config.toml
num_key_value_heads = 2
vocab_size = 2048
norm_eps = 1e-05
attn_scale = 0.0884
init_std_down = 0.00259
warmup_steps = 355
schedule = "wsd"
decay_shape = "linear"
final_lr_fraction = 0.0
train_tokens = 243300000
Each number is 128 + 32 x the weight over its row's rms, rounded and kept within 0 to 255. Layers, rows and columns count from 0. Numbers have three digits each. The size before them is the row's rms in percent of the matrix's.

# layer 11 attention output (transposed), 256x256, rms 0.0392, rows 240-255, columns 0-127
090:109069142127144084059092139087137106163148129133130184150161127080101128111175151161120114136166132138094199089102154083088138097134101106082141119137139104209099161154175123131052092122138128221114163178159132131152123153134119157079103139111134087102155088167124201125142114183163100146139144103116114150166105129080147121157075148097141124106153172058138145161130109120126180138146
108:092164087101102102116186150148179112163103016155084123102108123154147146125168101167130155100041135151173109183085113158170116141103108142176115118129141144105162134093090122101167073121057102125110102116130162119118184141087106039127170136146124148135105161133151072218118161101106169132153145149150198118094148124194132139086179165158126129130111095109106051074117147132140149118076
091:139116121144135142182197135133108114115159074089125084108097159157225148118093081120103098132120131120144139092154165153082102188145186161136113119161175110149146133169184113095125117087066071105117157105129122088110140158085130083132142127140077095137144146153138145199138119114129118119104163094094187111114157137149171077080102108112126120092128129150155115076100141097139108162125
086:052062133120134152145126165142141145122123083092129114069139136155234132096091110175123165130122130128114149103074156144133152172197138149136095090144125121138145142122093112045137084079072122165174119096089183126148103100093155090139166140068130135086121046153133129137104116068124160119153125142092125133147128146107163085143124084177147084125146103104114097157108080075141100104103
099:098081160142132092144158174111109060144156065082148118104106151168061119104092089143131080094133147187114175103136147132143182173137167132158164110155140119153156174162092126169191154085108039121104117115138105159112172142162117148100177126137138164100152130087115081184175074109127098139124157101140095102101091141130191122146117091148102143108116132068152117145172116152158150169127
106:156120114115115073144089146215100120137128102101116124160090107172154136111123132134105069182114119175146092091156145155118188068132114118206090176179128187108107113154128192129142061115145075147131145173112143110069133207107124166182102099125153119149137166125128075131086166138167143137129172086109103094077095089100161120090096151138153136146115154109178118127159111097139183094171
107:117094113127179123168092105137123173168163162089155204129096058025103176136152109173114110123111114179084121118118087113127134118081094144142149179133110120180159165072068162131132170132130191060129136095101099128164058110129107165168187158123160095075122092129070153139083125071139144167103083141135107084149145125132124116148104138126145128133107098162184127187100124119146147163083
100:121166150124132168040149150120126105078060080184125095133187125130188113102099110101144104133122135067149159126122207118093114159157186133101141065190189098046143194145176134139125135116093097176137098126115143153144141141113151134112127112075138142121124169129112185086160154133114130086092112169111101164130119132137161117177168106109126135116123139133130128059124121105114101066177
104:182116159113130099124148150101117173132147135114140158110113129095157160099075085132150127191114145161109141101191126078079174105178104126173139139198138140186146165130130140188126120136102132111148083115111084109101058111172154171155140129143130104111121116132138100112126186069117152134097138114110108132121123154103144029088097114106106088142137180174133114100092214149099100110160
100:135129108121159172112091133090175158177162116133132135129114136118185106089128102124121139146117116109115123104163179090108116171128119149082074146158145095166120138115178173140110133173152169127144100123123189136092078167115145075169109091084072144109090118128088182076119096094172096150143133092090101160143124134073133123127128120170120139128142132162180144139140143116113084112136
088:093177146091108128076113124108209057122159089164102132119105162125114086239157125131160147145163111082129119155076148113128136077105079140140148115090129069130120136149189120093106136158136113146138140096136141148218194144119105129117094104116150098160150147161144125123143177149095119076126151158156115139178142135132161166094138093150122133106118139122111147147112115106126154112144
090:111120117121165046157113150102123140147203018167138127184141093152163152129112082147131085220098114124160134099161075166143117149104140114140167155090161089100131175098145122198097139112168090064188122146099154138157108174186096185132157161149093200159112126113141102151157171059147150167121079121138090088139109115111131100165118149110138129098107141182140157103169185157122150071160
113:130111105123138105151138103115079165192131110088153141138168133163095115102151094112135045160146127159102149114142131088110142124164159150121124169163138086116117156131148133192138145088112110100078057157161147165088092129201120171127123139222111158077150166027138090158111118093134098119116142072112127136117139109128141095154119196128119113115163115162148169127183155109106125153168
112:127092138120124121080118123125145068123066080115133155079107163173169118082094123091129063200127169160100090145063133124156129111115132182099153145108175106098186084168152120093126092099160165163132105056158125168151152095076175111151102083124108124119147111156131066151109150126052118129134126149118095163168174142210145109124132139101098085148153121073074103120113143154131150135179
093:087115106172128093137114113086123077164242075160110124170114096089168115134190138167070127096097100103088163079144118166150097112093140155095137140163150130160147193174154121112086167155198087154133163091130096138169104182134118123120083132138161153108152173179124158084160161143168144130105113079123085115123106119084128077150121091130140183129134203107185132134147153170160091145118
090:134159114137142067107107138153105091116184101124131144190153129117079128085071104120144125108120132192167173099157095155077168114095094105106155152089159128154086154119144105146167150136177105070139172123152048098200155162154098184123115104144150120155142174099144102121137168139089144188072103113135093113132100157140112124111127124115141139118079172113138130148140131147142210175078
# layer 11 attention value, 256x256, rms 0.0383, rows 241-255, columns 0-127
110:147106117065139138164157112081142148099141100147125073092143135100123119203112197120053122182146117146094102148163122130107144112134141148058129136107097083120152144126132112129104111098143114179149111131124166140095138160124099107127090088057072085108126155136157118108155132142148127108119123056126145043180151144179120162104097033122125173130116097116158156142165089151158112149119
094:169152116105139106139104131142143066142148086178114134147131141092146145114135213152100154188115139180124050171110113196114165079149083150112180139140135172140145117137101168149198085166125111147128115098121158136150158137208135107125062109150177129099171088127106106105187112105176092099149104167156118125086131138084114150175122102198147126119082134092161099169087111196111086140107
087:157177083068161153090147094116089102152159113118128172162116127101160151135142165173098143188134102162143074160127133084092179133118102148090163132137138161106107163112130113128082118140137179117066099112082089186145221122165109175090106109113166077168137176089089113069136137156159093115105139091157140123151160080144099213162118156109093131127161138091106135123116098110129095116168
099:149124126124169101137165091204148153117061119171100108096134127109124135135122165162136164156129148130138130187096105137140094152138081148104090087151141160107129053083113140100110169065161142141192171104119177104143155132083131109151113115177134070126147135145129163109102183098149112152138071134158136179176133106078138097092109179196138144122134132146151183126095122104076117142133
106:096087160071126162144079125121165106081129141169151060109128133133137108116183122188167141068122118156147137128137128145180050146145134146070142106084146109164109082144118109131104179097120131123143141114146168188183167133068125056058174109075110099103141140143176123141117164156126117100142076148123157129132110164130081081179056144157135159112094103144149124183165079191128079173126
107:138114105123115140146123145096108158077139109148159127092113103206133157126073105097122168121165142143109102102131137095138160092167196093173134131176097163075110109142160096114146195158159160160074120123094076126100140163150131156128122139149182138147118127130188127087096121153108122126126180162162093166131099092082104133139099143116129141090123174132075133100156146176115132115166
096:173166138123164140116134120132089099231045164091129216193119181084126133132105166138137108128121131108127116160094069124153120144129105132103113146070100125161125132083134132109142108186105117163121159136118132113148120055093152145145097198121151108124092042139095134187148131147150123103149090130081173092087159165181165160171134130140141144132118081076153151153024127101139107127111
104:084130151055147149132123105163123146134091143144207171126134180182132171080117155100121151137127136164097118163116135102144087107121162145165131179115117186132185104132204074172162161118177123180121117172146123197165186129037107096107149084130129145188178139114057139173135115141118086137107061140125137111040139107143125159129134182130103093148162124067170132116125075095173145121185
101:157146103161089098078126138114113150116142132150209171032155096081130148126088107160086070163116125142118137134084149072175127136120144160153171103104158137066152113116165132128125042158133148119093147143145151139181101115110132152104135116116121071137083106104085105206124176119122163157072074135137128109097140114139154078086079134132094120120117132079148073135128164166142082121160
088:150158164175140128142110100114085185089082126124142101134144075135141107194167098137106101108160115134123095090153122089192183167126187107097113122135152149149118131122093079077118043142122112149091097165102066139116076131171121074145134139088129187051162115151098085069137108147121214120165137132114113099132113100129149079119163102111196177130120120143135077136092157179131142223061
093:132122129065125158103128159071152172130058154151130115104092110159130144117166122078145135074160136111055115198089100113179116084092160155185168129140089174136087046095146090137157136153184137203144187162127167140121125119041172075128080136091143091122165093146065159094152115147140157135072161153164158177124140152128118099110079118149162096120109103153153147129109116103167118160113
110:109088151119131098100189156143174112138110132204130118057111121091126130133133116145179140136106176102093128165081156189144041199127134159136138099106149139131124019114168090158145109097125107152188189147189124097093104124001142108163134098117085112128110166167144184133130183103142043114141082137137078126053119146144159110126106149168102132123163122154170117107136107104130099098146
112:122198131126188131158146084194184130098138105164116135143125108127134149204108132169181190156100121089166123107155106082122164148067136158082111078150137111120142156095141139134129087145126133195087157083157068125105143120119151127147130150160049110198074168107050120125101157124159115156128147099084102131100145037083091162110139160125141148157164116152150142106131123123117123114115
094:158158166110108149126087118132132103078089184135166116099100095146131122179155139108119139102168078125130165116087148106176137107127125113162103082110141115078097078079088076101186157145121138099108146163046178151102129109107123135126083142097075105130139074132107098111184136123112074159089135171147100136118148167108173154116097146166147110118128120178141169153053136176091152133158
091:123090168164130154169117083144175162078127160111125096108121101118108081114124110119149111098111135068099097112105075083200121143074151140156107126153113199130133137054164090127163170113108127136184192097086170177091105125082146109154171212117084151109150107202117156126142090063132114154148157184150119167159138137064097113083117165178159103128113150101141128125139117156126138131118
# layer 11 MLP up, 1024x256, rms 0.0408, rows 0-38, columns 0-127
146:162120152078125097144145155127165105112139099122066139111141087087132131112126124147147137175068098129142130083126140164145102140110157125130158161139130051087110163134108081163121127128110102139106091160157157122094086151100184102162203157134096105105141130173148135154129136155037138105139123110099122173075125090161149083085171133155175090123186114138100139138139096176109131129135
012:131047163101109069138086130131173162119180121141088104147121089139101080144158152104136131181169147118129130148118116153053147114171135171110119176135145115102148125052126096057131182125074099123154116104153061080100111138139121126103128096119124138162117094136127070059073120155123138135097153101086181190144078158147127131135103128165148156154120091113140157153102118125137090111158
012:132165177129155106139146111095071171129132153104127071156167111145128137126104090124151149100073175145152139080166045081121110125147178160071115183174107159058131136148150134055117109134124126145133070105139115191222147130137156153172119101116122056204197149150138129154107145129142109078151082086118135118100139148170129147124099172153116125081128130144080102140187148159080158108159
153:103104118146121126136151135150095143165069118098162054164115172117147138145091113103134125124155103090093143194116133093145091092129159160113153175127153165093151071086112115147070113094117169154161145178111127135189099067114137151142150175155118097133126138112172076143071094113110101145084148139151145132116132189137116125080112115126104117148085080103147179163094059131093155086149
014:131105096112121113177099120117127191089093100087126111120157115119098131109143162096159143160123138098135113158141083113155159138119073145060093117152075129106105127088151106052154120086127119147119115112137067126098160126168143097160118116125085107164159061069143153111117147097144112063094079157106086148101064128131175112182127075122181102201137103126123109136122115142110104117148
011:119180102139110182136133106115155094106159140108145122174163172141160146179110111130167169096141063153127129161115062119121115089197134175131116090153128115126185147152154134105117112139183129097176099128090175161127127112104162094147102164160142099104102125107096159163198058170138128095167141147108133113133145158176114157159136142207111062128108138099104136099168161101114137120104
018:104127173121159128138121158103115133106063096076048123084141180139119179083122109100113098137117087183123084111129104125111109157150112106108129144156125105136131148140173137187141164145116134149146126098200135063109106126126117172132153143097160072165170130163148171157111114084130152109049147129104172124131104109114132167119110100155151151078115043101032125084124159089049115088116
121:125161109164104228137111144110126110154137021145121137090121229159121122073159144180122127111121123153151118132113143214133145074189187137110149106141106032154096072171103080124144140100110127124119086128144143177117121064178117112094126140182106068095118105118116133113167149082062113099130097120141154116100040148134127128126142184131163126117065150152123110119169115145117153123172
133:127134094080140120109121120127171106127144094167068118147111124110140105112122122168155144115056135092072123132174076108128120116178103174044180170178108103120121152161182122146112121144138103042105153118154148136166087092149115151157051107131087067083143090096141088174093142136140095132111195132158147150058103136188155089169176110141134117142128130153129130177107151142107156139169
148:191155065119164124111135152082112147127114076109138117111224176179134100156182113136092133147154129164118121125121107144095127058107124170201180153094181099128141121107147071169148119132127195034129185123117164074179103115166107101159181090163095057156134153148106094179112121129099141123098120080046079178099125159163117148146176101158138094149149086150148144131120088101118151104145
012:079094070101124161183141113135106139109109132086109114151153136156103136155138119102102146157127088121165115192085133112131147125105067125107113128120105141131087153138160081203122152091156107180101136160116066077046127141173192148095150140073130104125150114079077130136164107150090120077109085126140070124099051152137133210154082097100181131209110160147096074194043161164090103128096
154:145108189139069130099080104151149125083104141154157145118088135128151071108115182163153140120128116135071040151129081120123152106141075091093112168154129140074139150139138183136161120184146152104149119133131144114127118125168087092093164174104145130164105053116125145090183119114129077128146166153133096138149157126165119214104148155118097078135098112139066140178130156142079120144152
139:089163146146085181135087124162148139160116091099127187129179206123127079133191146084162082132159148152088121116104069138130095122087168138177079149178086053159065158103170115169088133136106160105139129118154073090131100122133123196181112148116097062080126195130115126161094151122118145114098116136118167115134139142158096099113103205132132120142126122152064140116115122106076158132154
150:099125144076120107120102155103124142190112149130080109149173138114132122123124204137146128135197152091091072112168045113150162063133145196130122128072142150080032161135161023162116140147130131104101090136145117126159134127127108113125154112137113111140121076176169169142160114114120162117100108181109105132103103147177186089132143083141145133149149153165136102172155155167056116137111
013:155116151124161183132180151084081165113126140134124122141153136112130174155097080160073112091146168181105126065151126085131101090092167126130098176154112145094103131123122116158149120114113113140148087090152158161183127153148133167195094098078158113116198169144132093146106081128091181094163079159109147151198126163163099196111118142179143159140136071128069160126128126152113145082140
012:124125154183114082166145152120092172114125136103149108085098050145094134112125109166155140181113133161102164094179155124137094125143150183111158167111127098127127097113132129102080155161077119114123095129163093122136153158135153099144130058139106138158163136231134135091126128103139165144160108117069186133154184111177131149070136123135125155115172096123202119117135156055113177102165
012:139134073144124169125119099115166208123171119137097196112101119094122128083147172152198130244126139105090154125151019111154133170142163149128094137140108171180180118158117145087164106121106166121076125096132138119142164129150122085100160099147111091123169091152194166131143164123148113082085159133113146127081167079168106087185143156122101127205103111111123104078123134073099110146193
151:163057215065149093150153161145157141073130137146119056167102115147143150132117108100108154055163186110133129160122117119144143101126126110157085138077098106182075081128114097144098115131099186133143173143095103052192185062149123106145152145096140166124124164157080124129149057163121129122114108148074121119143111159122116102127119141152127134127090095140128154103084139110133111123160
011:157147160142140132101121137137142155150169154104139078133159111186133116153164166148136119173131115153131123110123134128124137136160199114088103213135084177126162099116178129134119171096153140128185076127157064181167135136123157099125122177100089105135133148151146165108129148162144157118107089075089140143153168152176098167163119103102121225176190184184162091191134137211095161116155
011:123152157169169181133186146132105169116154111076101133097122113162163174150069123102123125075133143175110109082173094112136114109222189154092148149142140113163149116187162123150153169179149125129128172100149125094121145111087131131142182133105173117158160124159116166143113095087119154126118177141093192135107151120158105184113151077142139197119084080131118193086152166108087102110138
143:161135134073141117155116176151144150064149103099121120076129102133148146136117176147050120126107106122127133147135067061083131169134092132127153166112093088199135122159168051138126147090117130099080133130141057154153096144094129137097108143160082115166148128146158136181129113118098113162114120113155071126165164166202130165113168172104127079137154108166145167182107121221128155176106
012:107124140177143057159104154127108121113086140091088088099133099067094127126124102117182135162133060087064062135121092135111140159146130128126106188111146126142134113104112044050115140097142139056197113100142126098063149102119136130102092122113071142142149097167134110123064145122161126119116089137048137118151137152164162152129113094129140104066185063088162148155109159086109143118105
013:105093169150090103138120170154102110123075102136139115109129152169145140122161085123111067136130086183125135060088171201146099138147171148148105123095109175082125087115065163117157158158137164155160122117158187163156104146076081153131098118153117100140107204154150090144112142131149074225108130098106143158165112107122044135046180134106124096076177139109114160161155152113132131078153
141:164149110081156134098095192135220147082159138126179125118130174156140111092175146146097133149101092102065088114142133175119166061132138100090075109194115118093137195062168164127125100125131067124160143098048117113187176143077142104075119087112094075151081117098153172097124137153108124101186082129140112097170111140159126118059102081135171110141099106125117181123085100076134170172135
018:159065093119124163104104126109120156154179078161105141078111152147133067189137115164122163144176117121154125150165108141179201082123179122134156171119142131090138085208139184130129087156106149156080124105158138129193134150099159125224144127148132136115143112121106134185143126139138099127122123103151124156146083123149154119129097170115052102094128153120121123138148100177076129165156
141:151116166118134173177080120077151098134080142111130140138106148106148053129121111129065129107120182171130121047153111157162154104092137106132103140155119056185090139132122097151165120103093137108166137121148193170190082122069145164092184182142151131170125065102111157167019123106100114125124197127100129150079088147138193093095108131151219118139108102131132168124130120145131173148183
014:166056122154124101141071138111124187091165100156086138113089106108087067112090129091144123100116170137078110083119018097081168132072104159084150072148126092108128165119141121171135138084102118165080138164117136115172138142139090127163137137136153099147199052147157116126144115097138158083112136122121117168060055119151134173132070146157052155138124115139106112157089105095125125149160
015:130144096096106149196053124144162188104107133159102133142174151106089093119114162048115128101150186125150093124140106132129161131127097160176124036165069142084105145108184158125151129125134130117100147159065104120124120109195143186193131142093107153214106124118208165148171159149143151128142134111171081195125027153172141135165085158127157098167066126123131172153118189133133088138117
010:133095154123162105152147115114087069187165111107082114169135161189136146146175098129123137143193141163085102142100163170140142093114166118145158131181168128106168114136068152144143119148081125125182130080112158172139114160074103119117118098093098148096149144176122061158095134159155077169133126097128154173102166149160099149074079134107089140095111168118147140166102169168105090148148
012:154134139160139136112098125115144136077140118117067106109172109080083074111117128047156136117124080097118057190161073142107184149115188153115089145154066143110159167066192147119131112111154126060133127118133125112131133101127073129109059165084036067173152099163140145167072090131134155053138118147118052112114116122155183136079126171108117142074134079133137159049161193106090163105110
010:089142120161158117112160131103079103163183157068137082133150130093098128058087140142144116127109107167112133120096152073103103113124114117105137111105160111127150133119081103078066128148125167092203106141111198165139102103097191146139130182106140123084110082137052079109181167110131169137159097138108111076090152157094145220121102127107146122123197093112165115166096203115132137145142
139:150114129088129099119095098163095127152140103108141121180137135108138095096127101116137119160075195157107151165156121052142156077139193127118077129135186127137102175118152071168105163096121153129086131084087112090111059057138090135126165086121140095071144148156119119079134132166163141143093160124137099139119122128142094139113071140094144082150160103151086109129129083091060172122126
014:121069113121122125116111148124150143128129128133054113089134156107110107120152198084105117106112113141106150086126149165116132158062163119097111152151088162117104163070152150184150168105120192162163097107186155110126119148082041132159106160072118080088162095155132119111123134074102164162076111133096120136118144128109123147126069131115133125164194104141114208106111126137111127116126
014:163060146111121105144143177113138132100106084119103145069125177087104120111118136160143124156129091195079148087069124109092094138132161101100160078095119115135107156135142130094147095138104128120190098091155170092135130086077057143153099119109156123085158071138116151114137130123163203114114146155088149109154146134128152170080152110179118111036129056107171202083108144129091135124169
154:118123144122166116110135139128161106124141115176135071102208152155140133109128177105112126113141107157117102179136124159105094054114159152068149153119164157128075166188133027173144132155138089101176145123121156113129160099112121102147095141125099124105213173174143111103154125142178149086144112154117159141052083091201089192102190122114134139133133114132136127137136112077081111138090
012:188112161122101096207131160103143134124129131102106124152133131132114121068107082111098086119099129093128147130100113078129082182129123162104125138128190083109071162140095101155140150116118083113099094099142110103177114131159088149071120102116146111117193088128166171128112121150161184073161169153155143080134148097093168132079131078158124140155112120128145127092144124097095162085152
015:121192123125114132135146112156180165159118160130132092176165066124116098111114159109098067086149084131081083146140175118077099125090173170154111173139141146113140092121122141123109147146148169094122090106120134165168105144101113133148082121063073102141108237155132170130107114129124142128163158111171071097128128124123121159114094204093169145145124183101183168154110127158179105123123
015:170100140162170118179161149106149145100101117137110110136211117162133209062168123096185093183122128125126125112086160134122161168041131107102122129157095150129100153049122073080130112092085131171145138123153121120102130115152080156119157088072145129134162094094106116135122139124128097089141129142118139122212076133145157150151141100147180135127170119073068107146113088122115115126088
053:086163139100160136151143165057091179109109121058097129113175181160096129110095111181096143139126105173138065126123094095099131155155111154082091149138095091051164167102188126132183160166095135171125102124090156165123099114144092125075126159133168105102146117156145153125146111066093151120099102151120164112103096196170170200121151115156174172106122110131067117171120134133119165115127
# layer 11 MLP down (transposed), 1024x256, rms 0.0337, rows 0-38, columns 0-127
145:105109132184154110131157139097062125175160120056111148145165141154140127190094174116132157120190153179087126179138126128092167125162131165111098055082097172119187162132122139063124089126157117085157197110066105140079112104144120168180037143123137169136133128098146139126162156188159121091133074128146153149162128135093120155117088101167158146090105125161122158153160145024143071144096
011:087158105139128095101144136099081099114105197127178171113130154118138102057124120105116158177110117128091138140162136122134099161179186109097130114123121148161126138101112185162134058167172162178139064137103110149127128152123078098098156101142110171161074083078126138085139118155137132097146118105196072109111144145166153110189148116104139117129127149164157140109105107157081107146092
014:134118159092112093131161062112149128096124109127191179094122073147255219119109166135138183150171121067174106171089200139164144125129131101154111055121115121096135133170090152097153168123148113124113113151121112127100091161118119092130133140094091179088110103108154097161102185123175109177103147141133140132134095136146151161135116105056090161125108141152064113094174141072154136200146
157:121124149106125063124157160089161124052149143104144121111071124111170218053131122189175183101065179152116094085103121141197180231156182151131172069135136147116136124147178117128184119118159189177090159164163136102171127181049142149180112109121127099151120118112104100159130149096133161137134174136102106123118159128129144110090118124123113107114128112110144121159162123092174134110141
013:109159093139079156103119087130121144127186147157137172175128134092011114092114104159155181153136083058098106171135200088117099150176111111126128074095162144148130154131079128065144146180093157184124121145160129071119145132129129117155119165114123141076074153148077087146106157094046115133102128083155095116112120089169113131098119125082138192043150140157089077113125179131140119127107
012:153114096104113116161108141161119076197126086203124113091110095142255066104138128084109144113131155112066153085127173133136158130089165075176118111110128085143089119121135115144159107066175133165173186179119090139174109116121121159110096134118186142188149112157149085192120138181158075125082182151159129074140127127134147165155081169089116110112118093130074136124100186123098096141160
016:155139111116136155101103038178134146111167131159146153160132116166255059161104125095149127069134175154159145138130171115113187089158095136129133152098080121133115109138094115097132140096129129119105112118102107170130152123106146106151099100152103152148107124127131070177162086105139122190204109149134129125124101121167100089092127157133092160121117085166095148153184130154179190152145
111:128137140074132140089096085133148121105151183142154167126144089103150103121125145109162104124094111128097134167109154109139122178154113063155082121104176089077166175104074124169131075079150108102149131114099124171134099139099120171152092140155128189163084186104086132130099185145149164105121085136131132153060195134143072167196077096136131153128114140162166121123100149106171103126132
125:188105106144066118138160088141133124110125105139121168142117139191099117200132178061142077135145157171202135133083149154134069065125101128147107121052168121071102127109167125075146084116113119112105144157159175046111145131142146119140087106148110132144148137077133069133153106106140117115171131113105127092122031159082096193104117127100132128155130199109146101125109112075086087154132
150:104141111136097120136178106165196147114209141168127155132095090118091137139136175074129130204103118132163125139147192047146208101152166121093093080163140111099014094110136169131127145143106124126118092153092138093120110174145122076103080094140123170141080111139118085125081114108203144128163149132109145150143118106151119161105131094166103098075203075144112111123104175132190139125133
012:098116117186059149124113161090141117161152138171164110166102108095050063113135055149102124127105128098072151117102130136154177159139135090077156134110105138098176117115092116106171135131140114121127095056181158096121125076077113093101104068157106107163135111127104157148094128122082120150150147135142103097086166105138150101085116152144108094124170097142124106061157194104130145129172
147:121159128145093148135138137158155077132051083115134091072105158132126154127176113125186154105107152092138160110121115063121081168147145114138187177121101119133118128161093116120135151162120119175130123115170088116094094159124141127144093135173160113150054076154056148099137125114108165166162143105109140078089099105129160112134093156132138158120100127194168086145183145118119095187123
133:157091114140111103113179131148105145114123086104147111115088070189189204120132121139154079118081149130195095150120135069157133134151156078129174186078081190125116131147133123117134070193188099138121126199062145131131150131162086098115111136139164113091119111115142160114109143125194143099089129167069099133186205162164143135071124031121127148101161118167109105100099161159156175160158
146:154107134168124101128222128097169039109130128194108090160146116131170073116192113155135125098146063133141151162108174070173137162099125116154080168143194117129141097150134152129107150122138192128120111168090087095082139167147105114121106054164115097116133134086124123117147143127145091130130150121144090112173111110134151191131153145057103148119184114174126115154160145142167094159105
012:170163178126110085172140047122132166077165120078132138090159088137255115143149163114175171110146111117166142163126182205089210136103089108147097084124113125109139149128130176115134161157109126138096099106088119141120080220114154110176145061109104147137089160097187085136118146137123081184104106136132169107105116097145161117125132147044116141136061147111111089136150109125172152161129
011:059141152093166090102144120102204146143155143126136123071143133200198166138124178051124100115131103102138110184130148151074189146157138088112060128128165143143066166159094111139150140137122127169122077133134125120099095173168125141108191084183147231072038157122105133162124116118111115192102122119141126116135122107111138086160093106128191186117149156124152103153121096155144153143114
012:083140108116146126136122111125116074136111127157137149160088075104165168104110096115135068089152141121154148169140207133131047104144116138140090071126162119143061172096089077134103109108098137145200114163168146120147129129094182202176122167115178134095101097131105103112147122110108137132130104099137098104160094130057138140067150157145138091086158134146102107157120171092110130073100
152:125166063128145083136137087119156136109041127129080169134112153169134185070155124150162129143117165120162184113134098087135118125141093054135135102130120110092121112118175183103118155108126138162088118142138130148159084193086136106129126076044121191130172126169093193082158127066150171149087153143133093085095134136123096094138150085115089127145147154123099131156162141065114115125069
012:095115159119098114136196171139087071153113145159127162088161108144216217087071058113105155151188075087131060150107145123130119113115125102116123140149151108150105130160081147092181102138156156122109083147134115095168098129105126142157107116071118168101117108093120170165114148126154111135112115067160113065141099128129164111170147058093126086134090095113076136059108163097133156123134
011:140126125082121063155129105177161139119121117146125118109132094148203095134143115106169081124109167139188216147136180151112200116096140109180093142156122144154113124123074143096152099062147150166135051144123124122158150117132137108167129108147140158129069142111162103227157125166124088182185125130139119100150099130095133117139087154126058135101154084090115126103155115113155144117173
151:147179143146130076090100084127099128132093160150136104129115115162154154086188063162186077147143121171068136068154143115122179089143128109095105152166136108092153128175079118119182081130104071089045189153120133106146122114110111125179125147160129130084109071121068126192148150155170108164126135086142143086091152123119130081138102059120157149119148125220143142181081195126123157086128
013:120160161122127145082147119120154107131103144137104169098129118122255174048143153155142125121154118133086124144127196125144131135128105085097095123120127143122149143130080154119163149135090109138114112181142071093112106188115088147176175111131076148139070145155081152142124092141080134110121119093216077169137120114089076094144120104107206172105139176158112142141085130148127111120120
013:146167089112161127073148120143085153101082124061169133102122116149175119161139161144152221041132092203137092119127084120112137108106125148174123124105123046121087113163160127173090164122144159125142146096068125178092105145161077176145133127127139121128120144140109112134135139122150183069084080116146150089144155104131175089195156097115122090132051126089158159078077115152107190145115
140:105155132124136141132181048126105075154157123173124068171135123051131111153108073201172100151094167128081170141110079116123114183127139057181152115088127105163139135186113139159154111138107150147144083134096041139114084073146090126163139135135125139102125116125107154106155130150097134125136136150140128137066130080145031095119132114127138179133127083126074117124112101188171100068125
017:123139144124088136137158064153078097109075179094136138190104055108255131121075132125130099112103123150142157095115149111117117149143122158127108055149175182143131145113143108108135100117134145056199172115108166107109142170131128118126079160102127100155142153093132104100119125111163096126093126185119134145113184152125122148126092130085134123115148074143103131115111148052185114128088
141:108139121125131128152143120133105083100145125135153113096156131141088100139127117120190199064059109163139173135118197120125099097163156162134119076146147157143189137105097183073168136150116067094053173144140143111138157149129130138153137109124130137107139135083140140092075101109153092171108131176230128120141151139075150137106124179046166094072073124110118160103122121133069130169161
013:074146164075169101120142088133157139123167158136171134162072102142199125101105124114147138129121106107151134145122198121116123213164125116089096168137141159104171101159072157136083129094131141078140133146113146151093129140110144102111134115150091144143148105074146055086101142125157139151176133138116128084160102179132082157088158176111107186077118111125075149118125157114163137175143
015:123156158148092153125135116174104126104165137098126097174121102110253116158092101176231148117059169082096149144137132092099107192175097137095162102093154130104148089129145144101092167123159162102102143118132194123090163144080124059093120103177169077090123080141090112121120172075067167112089107153158157085108198145119123132081110107095090187119140087172126126080125087105118164114145
012:117152178136194083134117130129096102038080162087205168107095101112238177073133148122131098111132102149103115087126084132089123102153132102150063151136110098126108123143142135143112136134222119024108136152128125174121155152121089139165126123162114134108081133089169140115132138153137098108086137173114141113126157120141114090177116126096119107109115144074132134118110091116177154158100
013:127131132097131148120168120154106132161144136161127184156094121126255172083162129160181140123107167068121134139095170143135100154105057124137135084101099145154145145157108107093155139112100137145115160170104117131127133097153159130142127124128132133116117130133142124153128096123149098146142114082145086158153077113123118191092102080104182191137123144139140128152144114121172140133175
011:139109118123063143159128161141202100112097098107169113074089129136154150106122167120101107142169092099090109128116118116162185159117121079135139149145111173116176138205121106169156128130115086111078096157183066123112098109075109115095172051173052190126102120149155118113136089135151127192082133175133101129080104113124106118165138125169107152079136118126108113117088103161067092087117
133:123095160120154064169167097130127158163163106135132130074068138082139110160084123150080082179052090152153088150116149152177107143132081216140093147087165094144175154208135130155135144090098089105133125162133104075142125152127143092134104162167095145035153132103117143150097124130109142157129108130142133120143132171069176082131207106135074072106117153148147138075093141126149109077083
013:158131168146128117082153079163110122130110097129122168131165152132118113188100115120088131104123118210104104166164101159088129112180091155165095159106135108118114121141096126138102081169130143092083139098092095129123084105098205138161133090106085124146090119049178082117106071115059094133174111100089134123205112149138129124111183094155170119100062111096146187152127081181207155086116
014:112152129133089156121081096131128128122195100096138118141082154154206106140111128082144086118140173107145107135104168157050158139080104159167098180103119162131151119142061109136122117126116100122117145199116086151167115213167163179143150044157139196130091135122142059107168041135080123164180169131123162084119119130122135076157113125142164159093096137138145115194097141165181128132101
156:098112142097139131079068073110118192112108150135132085178097096062103134127105108089127117153080131087192189156178127124167053099104138168127111103139155142141150146081188111099132156116117123112089127109130174140172129174105106121167102135126123162176152210119099107109064075110115106137132087174110154045121078170098081214178157121120138162121096119121113150127127098141063172100140
011:104125130129195154097133134068154173096127096142168147140093119209178096118131180118120178104147161142171088120150135138088107133117143123163113172139074132114109100174076112083137119113089156103117121164123100163134129176109151060117116065195149162085062126153136123142084139150175118191165133110074130157155088178121122086133082185109081168112149189099126117156132154163149148167158
015:113127121103108130138162186147086146111119120105147140083145129170255164102134198132193205145124131150127122115109062120157117141032103104130139132134153097118119140123144157172140082109108115113136134089123145142105116113092077126107108063141145129146112088128122148148146154148129103109018099119099129136132131102068139132096179099150083117154129126130166159101114086110102186146167
014:092143126155116170105118133130102134153170132109133157117095199116000168100130132173086144109183117115127066148114138073162097145139100099167138102096099091107206194188132130128120110163125180120115077160167142140122130095129093179148140150155095106084118120137107122101141164093106123106125123106114104131129169091191083143118076154070093154071123150151135130124184108155148152148151
036:159120127091078049149128079123086069180164122170161133194105109109230074168130126136168124126131116099133204108128168144141119085141096117121135071097135139114142127170081163150121134144174119096079122156126135121168155171171075082131107101135117127118086111123128067108154089121157112191150168122131128104141138081133136063122146125086097139057092128164128086121099160201090078134170